python train.py --rope_fraction=1.0 --init_std_o=0.00768 --init_std_down=0.00384 --optimizer="ademamix" --schedule="wsd" --batch_tokens=16384 --max_steps=11310
Each number is 200 + 20 x the weight over the matrix's rms, rounded and kept within 0 to 999. Layers, rows and columns count from 0.

# k: layer 6 attention key, 128x128, rms 0.136, rows 52-63, columns 64-127
# q: layer 6 attention query, 128x128, rms 0.144, rows 53-63, columns 64-127
# v: layer 6 attention value, 128x128, rms 0.0992, rows 0-12, columns 64-127
# o: layer 6 attention output (transposed), 128x128, rms 0.169, rows 0-12, columns 64-127
k52,201,193,188,196,220,210,215,194,173,223,190,197,199,208,188,178,192,210,184,149,202,197,181,217,209,207,190,187,187,179,200,213,215,207,212,190,209,200,215,181,190,189,209,172,208,210,231,187,189,215,213,216,214,195,205,198,215,182,160,199,181,210,203,186
q53,193,180,202,221,186,193,199,220,224,201,199,211,204,194,216,187,217,187,195,183,214,200,184,187,201,204,216,215,219,212,189,184,180,228,200,206,194,199,189,216,201,215,189,212,211,211,189,182,212,231,207,182,195,209,193,194,197,196,190,214,165,176,195,198
k53,199,191,210,196,177,201,209,219,235,214,204,178,218,189,207,190,197,172,185,202,186,207,218,199,178,196,236,203,189,155,176,212,155,225,178,195,190,202,218,218,228,159,223,194,221,225,189,217,214,212,214,218,167,220,197,215,155,210,191,209,217,168,228,202
q54,236,213,217,185,234,199,191,215,192,168,194,212,197,199,173,211,207,205,211,219,176,210,187,201,194,209,197,204,206,226,166,187,213,153,218,199,181,205,199,203,189,173,185,169,162,216,196,186,208,176,201,197,178,179,203,222,211,204,188,210,209,238,189,194
k54,177,196,180,209,184,203,211,191,217,232,239,197,207,220,218,203,196,202,194,201,213,209,213,183,235,201,209,181,212,206,195,208,210,188,215,214,191,194,172,195,222,194,185,186,187,201,205,204,184,185,194,210,192,172,207,174,192,187,188,203,197,221,200,172
q55,232,175,176,188,200,194,215,212,230,209,184,194,206,224,189,194,193,213,175,202,244,221,177,182,225,187,216,182,213,201,206,176,213,220,212,195,198,213,211,169,210,222,183,245,194,223,194,232,210,195,185,202,181,200,177,153,185,184,185,184,191,223,220,205
k55,193,200,232,218,199,217,185,211,206,221,207,168,214,201,169,160,205,216,220,188,210,177,200,209,217,169,235,197,206,192,189,208,149,185,196,184,197,222,199,205,216,187,178,196,203,199,183,215,213,198,192,196,210,189,201,182,227,183,203,185,189,185,212,196
q56,218,201,202,192,198,200,188,210,194,199,218,201,209,198,199,229,232,196,238,180,195,205,194,190,235,187,189,195,197,218,193,140,148,197,202,224,209,208,186,219,206,190,236,183,190,191,197,185,210,182,201,197,177,230,209,219,207,213,175,239,190,179,229,181
k56,188,171,200,196,202,220,202,203,219,207,174,201,208,206,202,175,208,208,180,209,223,212,194,196,204,201,208,206,206,189,189,178,200,209,212,190,219,170,203,205,187,206,211,192,212,214,233,193,227,201,216,171,199,221,175,186,198,210,165,201,211,179,183,214
q57,227,183,183,209,192,190,168,224,177,160,248,161,154,153,156,236,206,155,191,202,163,155,202,239,185,231,221,226,198,211,200,196,267,158,201,236,199,239,185,219,171,215,178,138,160,217,178,192,160,178,194,207,184,167,223,230,217,169,187,145,217,245,170,217
k57,188,185,168,186,180,157,185,194,195,222,221,217,201,187,229,213,176,182,201,216,183,195,186,176,229,217,188,211,174,220,202,218,211,221,209,219,209,192,193,200,188,206,195,190,191,170,193,209,166,180,198,207,170,211,220,195,203,220,183,204,217,209,183,202
q58,211,208,156,208,209,188,199,189,204,192,201,200,203,184,183,227,209,205,230,196,202,180,193,183,196,185,185,209,221,190,189,204,225,215,183,197,206,192,209,188,215,205,196,198,213,235,234,177,217,190,179,177,196,188,234,215,202,186,180,192,166,211,180,198
k58,185,191,184,171,148,185,209,200,228,209,213,184,205,211,223,193,226,212,199,155,185,214,184,200,214,199,192,212,220,181,197,206,221,192,242,217,205,204,182,204,226,197,198,211,194,186,213,220,190,229,178,204,166,203,194,212,174,217,231,177,193,199,183,184
q59,196,234,209,215,222,173,246,201,220,255,157,233,207,230,255,126,163,232,162,190,232,223,212,179,238,175,182,178,188,219,218,204,127,252,189,167,224,160,245,170,253,208,209,258,237,159,216,202,227,249,203,186,235,221,174,166,187,245,213,241,233,170,231,182
k59,186,204,191,212,212,192,194,210,210,214,167,206,175,181,224,187,221,173,210,207,203,205,203,216,190,181,182,210,180,220,199,202,190,215,199,239,220,201,176,199,219,211,180,215,205,197,178,204,182,201,207,196,180,195,208,188,210,208,194,211,189,187,194,206
q60,215,195,203,196,196,226,182,205,187,180,222,178,214,206,165,235,209,193,195,219,212,206,195,238,192,205,213,199,179,187,207,194,228,176,219,201,181,212,159,195,169,195,190,189,180,210,175,207,181,183,194,212,194,186,202,236,196,177,203,186,214,238,185,223
k60,213,163,195,229,201,203,192,204,168,183,182,176,184,206,171,197,168,221,168,192,212,188,170,210,216,193,201,177,212,205,235,183,228,152,235,192,214,195,201,190,176,206,187,208,212,178,206,201,204,172,186,188,183,177,227,194,235,215,210,171,167,220,213,219
q61,223,184,188,203,226,223,194,211,188,203,193,206,221,201,185,208,208,195,189,222,199,203,206,196,168,206,240,182,171,213,216,244,184,199,219,207,181,196,175,174,194,208,198,205,206,190,168,232,217,211,200,201,155,184,186,211,215,223,177,176,180,211,197,195
k61,212,183,188,211,191,225,194,164,199,197,220,206,210,221,195,185,210,204,203,210,210,188,211,184,229,197,185,176,201,182,226,197,211,201,208,198,224,203,200,229,188,196,210,184,151,207,200,218,170,187,186,189,216,186,195,200,198,193,196,217,225,209,194,187
q62,159,168,221,185,213,244,191,209,200,194,195,202,201,216,188,208,203,176,256,196,159,196,196,181,183,177,204,192,218,204,184,208,233,187,196,195,179,254,208,192,209,194,208,172,200,214,195,196,185,170,219,206,186,210,221,190,193,205,198,209,169,174,186,183
k62,170,227,205,206,230,231,177,182,232,188,216,225,226,209,187,200,197,234,209,211,193,210,231,177,197,247,192,201,206,228,165,191,206,203,177,177,198,222,189,218,215,209,173,183,157,222,205,217,182,221,169,198,238,214,199,196,198,178,196,221,214,237,160,203
q63,205,189,193,190,207,206,186,153,214,194,183,243,192,244,199,172,245,224,207,193,207,193,205,155,222,177,184,194,201,179,166,184,155,249,207,182,224,180,204,227,241,235,232,210,233,187,184,198,218,216,201,158,213,245,196,163,211,220,191,221,204,162,224,176
k63,218,195,198,184,184,191,191,169,242,178,170,245,243,220,216,186,225,208,232,188,206,229,182,205,229,187,171,197,185,191,185,154,218,217,209,175,211,203,219,199,182,201,209,212,203,191,230,184,192,219,198,178,197,240,172,218,219,205,213,191,227,188,168,180
v0,196,157,183,199,157,151,198,198,229,201,191,215,175,197,185,183,129,219,193,272,212,197,219,173,193,205,224,172,212,209,199,193,231,191,163,197,157,204,206,218,197,187,192,198,210,215,164,190,193,196,208,205,157,190,200,171,173,151,200,181,197,195,227,193
o0,211,191,192,184,177,176,243,215,224,199,190,224,209,194,194,217,186,221,212,224,206,168,248,185,225,169,234,191,208,210,208,187,207,226,174,172,179,146,230,198,186,215,195,177,217,221,199,219,192,182,204,200,192,195,255,197,216,209,205,224,227,173,212,218
v1,153,141,146,240,229,178,186,221,169,228,195,246,187,166,195,172,205,190,224,209,238,209,207,192,164,221,229,170,237,218,222,211,172,225,164,197,172,201,176,196,199,182,233,233,231,183,179,183,211,205,207,201,179,198,205,181,190,205,215,234,216,188,189,216
o1,193,215,192,191,207,199,243,200,192,182,190,267,213,151,189,153,183,229,221,170,222,211,219,216,161,199,220,198,234,194,217,195,200,274,167,214,198,201,206,207,215,207,223,194,217,226,200,181,205,177,233,187,221,267,229,183,216,218,221,246,282,186,188,226
v2,196,221,194,188,165,212,239,237,209,233,188,236,214,205,188,188,189,190,189,236,197,177,162,202,204,193,178,190,183,189,193,228,206,199,187,221,190,225,198,160,182,187,192,227,215,190,229,154,189,199,226,226,161,206,201,196,178,197,196,220,197,196,197,203
o2,190,210,201,183,173,225,208,197,180,199,190,194,183,192,214,240,176,172,238,221,182,187,222,216,190,170,193,207,213,216,197,218,214,175,197,186,197,234,192,157,208,208,191,183,185,198,153,197,159,204,213,204,192,180,263,221,210,181,226,241,208,223,192,196
v3,160,211,201,216,223,211,156,223,223,228,176,209,213,231,217,182,189,187,226,222,187,166,207,190,146,214,219,201,182,189,182,203,213,174,192,148,203,231,190,193,186,171,216,204,224,212,170,173,179,179,196,202,185,183,197,205,221,179,225,202,182,229,206,225
o3,207,163,169,213,212,198,202,216,227,205,169,222,191,214,193,169,191,214,211,176,209,207,237,163,200,191,221,183,196,229,202,192,212,176,196,163,192,214,187,178,184,191,205,212,223,181,195,218,190,192,198,186,164,209,219,174,205,185,192,242,185,196,220,228
v4,232,212,199,230,196,191,199,198,186,206,219,229,183,214,151,233,182,229,208,242,202,210,218,229,181,199,211,179,252,201,212,223,199,244,174,200,201,160,181,202,188,160,196,190,196,203,217,229,242,161,215,161,214,196,150,206,201,180,207,231,251,230,199,197
o4,239,237,169,215,200,225,249,224,244,204,204,242,214,197,174,252,181,211,190,208,231,173,182,189,229,164,201,196,228,198,215,203,187,233,169,237,216,199,205,196,169,157,205,215,211,197,184,186,211,203,205,189,180,186,163,173,192,220,210,196,214,210,195,234
v5,219,184,202,216,238,166,199,205,202,181,215,187,208,185,223,160,225,181,232,178,204,197,207,210,198,202,217,186,183,217,168,202,241,180,250,151,212,226,176,223,193,244,192,184,189,216,165,223,209,211,164,188,192,204,240,191,161,165,185,243,175,197,208,189
o5,193,189,218,202,181,186,210,193,183,216,215,200,187,230,175,155,230,197,250,190,207,181,186,208,190,206,221,190,249,187,151,203,190,205,207,148,190,204,201,209,212,208,210,181,198,224,227,203,200,191,189,211,213,241,227,249,191,203,185,258,138,200,184,216
v6,201,202,181,211,231,167,217,216,173,216,212,192,212,189,202,186,215,140,207,217,193,206,192,194,184,224,201,210,233,221,167,209,203,200,211,187,193,236,164,224,202,189,193,170,169,198,162,180,179,206,162,217,215,186,236,220,217,228,196,180,203,180,199,203
o6,172,140,224,200,205,202,174,206,181,189,185,208,191,194,202,187,214,211,204,193,183,188,200,208,161,238,192,185,206,193,194,191,219,157,217,179,189,213,209,185,208,186,213,187,200,203,248,183,191,196,194,259,217,257,230,171,227,199,195,230,184,187,198,169
v7,209,192,212,186,166,181,236,194,197,177,239,153,168,187,171,184,200,256,182,197,217,206,230,206,211,203,224,118,206,218,187,220,173,228,208,230,198,191,193,189,220,228,217,217,209,194,207,236,203,194,188,184,197,203,253,172,189,187,217,249,208,176,213,221
o7,221,272,223,209,186,204,226,157,214,229,230,166,188,202,204,218,201,204,215,233,221,177,193,210,205,187,235,198,186,201,207,216,167,248,210,218,227,205,248,207,223,216,185,221,197,191,156,220,181,217,223,183,215,212,221,267,144,193,261,229,242,194,208,225
v8,241,223,203,180,173,201,201,186,206,165,182,238,224,225,173,202,193,201,213,225,211,213,215,151,196,203,198,201,180,191,171,227,184,244,187,195,198,197,219,204,212,180,221,196,220,204,165,215,202,191,203,213,188,235,185,155,173,204,211,218,227,165,221,201
o8,201,217,188,195,191,214,197,212,202,214,237,205,200,196,201,252,205,169,202,234,191,214,215,214,193,206,184,204,195,178,171,220,202,218,207,227,223,220,211,206,191,206,201,191,183,198,203,240,221,187,177,190,197,250,223,216,196,181,213,172,234,195,194,221
v9,147,193,187,258,226,237,182,218,182,191,185,198,207,211,214,168,264,198,231,173,187,165,154,204,230,212,197,214,195,206,173,190,193,192,225,200,240,236,205,195,187,228,224,225,237,148,172,183,222,204,172,192,175,195,201,199,210,261,216,211,191,195,190,247
o9,177,225,208,228,192,204,196,199,163,197,158,206,193,203,228,127,210,190,227,182,192,209,194,181,189,190,183,201,199,211,169,168,214,202,253,197,235,238,201,190,212,177,223,190,220,189,170,220,213,227,210,195,184,241,198,208,208,219,196,238,211,188,198,212
v10,198,234,194,219,188,234,235,193,182,239,226,197,209,138,186,173,208,188,210,173,185,176,210,203,198,187,171,178,247,184,181,223,184,216,213,221,205,227,214,167,204,191,183,209,225,185,199,222,208,206,213,239,145,200,237,152,185,235,210,243,235,165,205,252
o10,183,256,208,220,208,228,222,182,188,244,217,216,208,184,207,215,236,189,224,225,168,205,196,244,213,178,177,195,201,200,181,236,192,183,240,225,210,215,234,162,199,166,188,194,213,182,158,199,148,202,196,202,180,227,262,233,191,179,208,241,209,216,200,205
v11,182,201,187,202,216,187,170,235,184,240,185,193,240,172,207,206,174,170,184,184,179,213,204,211,207,184,194,218,193,190,223,187,168,180,214,204,192,187,164,211,181,175,184,201,165,215,180,180,211,194,239,215,182,193,180,212,212,220,211,187,188,200,185,184
o11,191,162,186,184,210,208,179,207,208,182,177,191,205,198,201,202,210,205,182,187,189,205,201,190,175,224,192,197,188,215,183,197,196,175,206,185,170,164,162,178,208,213,199,196,169,199,210,200,215,208,194,214,206,167,179,183,218,209,180,206,165,197,208,167
v12,249,195,224,198,230,207,140,173,205,176,191,192,187,216,207,173,207,194,210,191,157,234,214,176,188,215,221,212,161,215,197,194,174,166,192,183,209,180,209,223,178,190,195,222,235,225,173,199,200,209,196,175,201,194,192,223,206,197,210,178,180,207,201,207
o12,206,194,188,237,185,191,182,201,221,206,183,194,204,235,214,169,201,220,175,213,223,204,211,181,200,196,182,185,167,223,206,191,190,205,207,222,180,190,175,197,214,205,191,158,195,181,153,195,221,195,185,164,193,221,218,159,189,204,161,194,174,226,209,202